Weights of a small GPT-style language model, trained from scratch on English Wikipedia.
Architecture: LayerNorm before each block, learned positions, biases on query, key and value, tied embeddings.
Each number is 128 + 24 x the weight over its row's rms, rounded and kept within 0 to 255. Layers, rows and columns count from 0. The size above them is the row's rms in percent of the matrix's.

# layer 4 MLP up, 1536x384, rms 0.176, rows 399-409, columns 320-383
size [106 127 104  94 124  94  74 100  93 101 110]
[[102 139  93 118 135 142 155 131 126 110  71 173 160 102 118 162 126 119 167  93 166 106 124 166 104 110 146 169 132 145 151 127 137 128 125 156  93 138 161 109 124  99 163 117 147 124 153 126 117  96 107 113  88 133 129 138 124 119 100 106 168 126 167 112]
 [127 135 126  99  89 125 178 116 124 152 174 135  99 186 154 149  67 160 131  84 100 151 109 157 131 136 120 106 140 102 131 151 135 113 147 138 103 166 147  90 161 117 158 143 186 129 158 156 152 111 146 154 105  72 111 114 139 143 127 104 130 117 113 147]
 [151 119 109 105 117 109 115 107 131 154 113 164 147 155 107  97 135 137 124 129 154 117 127 108 130 126 133 126 114 130 130 100  78 141 105 149 154 123 121 124 133 156 146 144  82 142 149 131 111 179  64 114 140 122 149 169  97 115  97 144 105 135 149 150]
 [145  85 131 110 131 101 106 138 121 103 136 129  99 138  94 171 138 126 113 142 146 118 149 135 136 112 131  88 142 123 136 138 116 118  94 159 150 163 149 122  91  92 173 123 134 144 130 172 151 113 137 111 126 135  87 149  97 105  77 172 134 113 146 127]
 [166  81 124 145 153 117 128 112 130 101 157 151 116 137 114 100 143 131 128 105 150 132 145 116 118 116  99 118 156 133 135 112 136 124 107 139 108  96 151 140 135  89  88 144 133  99 143 125  99 113 105 134 132 152 110 130 128  97 135 108 171 144 139 134]
 [108 144 149 119  88 112 165 121  88  80 118 144  93 135 122 151 113 122  98 118  68 133 108 136 126 107 116 121 134  94 124 114 149  90 112 142  81 102 147 137 136 161 146  85 126 153 116 133 117 143  97 136 120 149 104 147 137 130  80 117 124 113 131 159]
 [111 192  92 157 145 129 116 118  78  91 137 145 162 144 108  87 148 137 144 109 153 128 104 160 114 133 147 105 135 121 117 145 105 150 118 116 144  97 162 176 167 135 158 118 165 116 119 116 114 119 135 111 159 114 122 111 138 105 135 171 111 149 159 111]
 [134 125 134 110  83 110  93 160 105 170  99 151 151 131 122 137 172 167 143 147 130 142 133 119 148 133  92 133 157 154 119 105 117 111 121 149 124 140 135  94 155 132 111 123 130 172 120 144 109 143 117 125 114 178  87 109 106 145 118 113 135 122  65 108]
 [133 125 137 144 105 116 174 164 124 163  96 104 110 132 128 158 112 125 141 126 119 127  92 141 121 127 127 144 122 157 122 141 132 131 115 150 132 120 120  87 106 117 114 113 118 117 164 117 170 118 102  72 164 187 110  87 107 130 119 153 107 150 190 104]
 [ 98 141 138 141 143  85 187 135 132  99 138 128 145 106  97 146 118 131 137 133  87 109 138 135 124 124 152 101 129 137 123 157 111 122 149 148 152 122  78 107 111 111 151  79 126 146  98 151 118 184 105 120 134 127 112 126 144 164 141 119  94 116 118 152]
 [117 102 138 131 166 139 115 113 159 110 128 156 139 123 151 117 122 137 112  99 121 155 124 128 154 132 120 154 164 146  96 121 117 141 130  94 127 127 130 133 134 156 179 165  98 126 154 160 125 131 116 126  55 122 120 149 117 120  81 111 165 176 157 133]]
# layer 4 MLP down (transposed), 1536x384, rms 0.173, rows 399-408, columns 320-383
size [101 134 105  90 137 102  82  92  93  93]
[[113  94 120 104 174 156 153 128 103 102 126 109 119 144 138 138 136 129 100  80 197 102 139  85 131 152 131 138 152 130  75 127 128 106  94  82  91 125 118 118 131 135 107 150  96 129 130 120 206 134 106 110 188 142  63 114 159 162 133 138 116 123 109  96]
 [143 121 121  80 116 111 161 104  94 148 153 128 124 127  94 113 141 142 101 118 119 166 136 113 145 122 152 166 129 112 188 120 152 165 171 133 123 160 137 161 152 150 112  99  85  99 133 128 134 129 135 123 112 113 138 161 131 152  81 144 116  97 143 173]
 [ 83 107 134 120 187 143 108 117 106 126 135  80 152 137 108 133 105 154 134 130  87 116 110  92 172 173 151 151 116 122 134 134 111 104 112 134  92  85 127 115 142 124 156 170 129 148 155 109 162 127 136 150 138 135 148 144 132 109 146  95 103 131 185 144]
 [112 139  69 115 107 140 138 137 128 156 162 126 126  86 112 108 142 126 119  43 139 177 129 165 118 100 116 138 108 119 109 104 125 142 145  86 118 115 146 134 119 131 159 161  94 152 126 102 121 100 153 131 135 133 141 161  94 132 140 131 122 147 130 125]
 [152 103 136  94 167 139 102 112 128 130  71 154 179 160 101 159 141 123 142 109  98 109 125 136 137 189 161 154 125 159 133 109 100 149 159 145 157 187 159 106 167 130 140 152 194 156 140 124 158 123 134 147 150 157 121 122 130 155 148 104 137 145 128 139]
 [ 82 113 145 126 153 157 116  99 139 165 134 115 124 112 136 115 136 120 146  71 133 119 112 171 104 160 128 103 170 116 150  77 161 109 142 133 120 132  94 145 114 149 141 127 144 147 155 118 143 113 139 113 157  94 124 155 101 157 146 144 159 142 119 109]
 [109 101 137 113 121 140  81  62 150 107 162 130 154 138  81 128 120 132 114 134 105 116 121 156  74  88 149 135 142 127 151  93 134 148  97 141 143 126 100 104 121 147 132 121 124 164 109 105 123 109  98 129 130 125 119 165 147 127 100 133 114 127 122 145]
 [124 113 140 122 129 141 143 127 137 126 132  95 117 116 119 148 128 118 120 114 135 135 105 132 105   0 154 126 122 119 114 127 113 107 126 115 123 145 147 130 126 119 130 138 108 119 133 102  97 145 135 124 119 112 127 135 148 124 116 142 104 126 139 166]
 [ 91 150 152  88 120 110 125 129 136 103 122  97 100 120 112 137 152 165  92  88 135 124 117 117 100 177  73 103 118 135 162 146 135 123 146 107 141  93 133 147 122 100 112 100  80 110 127  78 136 131 118 124 102 166 148 134 105 137 128 138 132 107 146 119]
 [141 116 136 110 146 124 129 166 119 127 121 136 121 135 142 128 105 127 126  93 128 174  96 135 119   0 131 124 101 115 122 136 133 114  90 144  90 159 103 124 125 140 145 148 146 148  86 129  90 141 135 116 129 120 136 108 106 154 106 129 110 130 185 132]]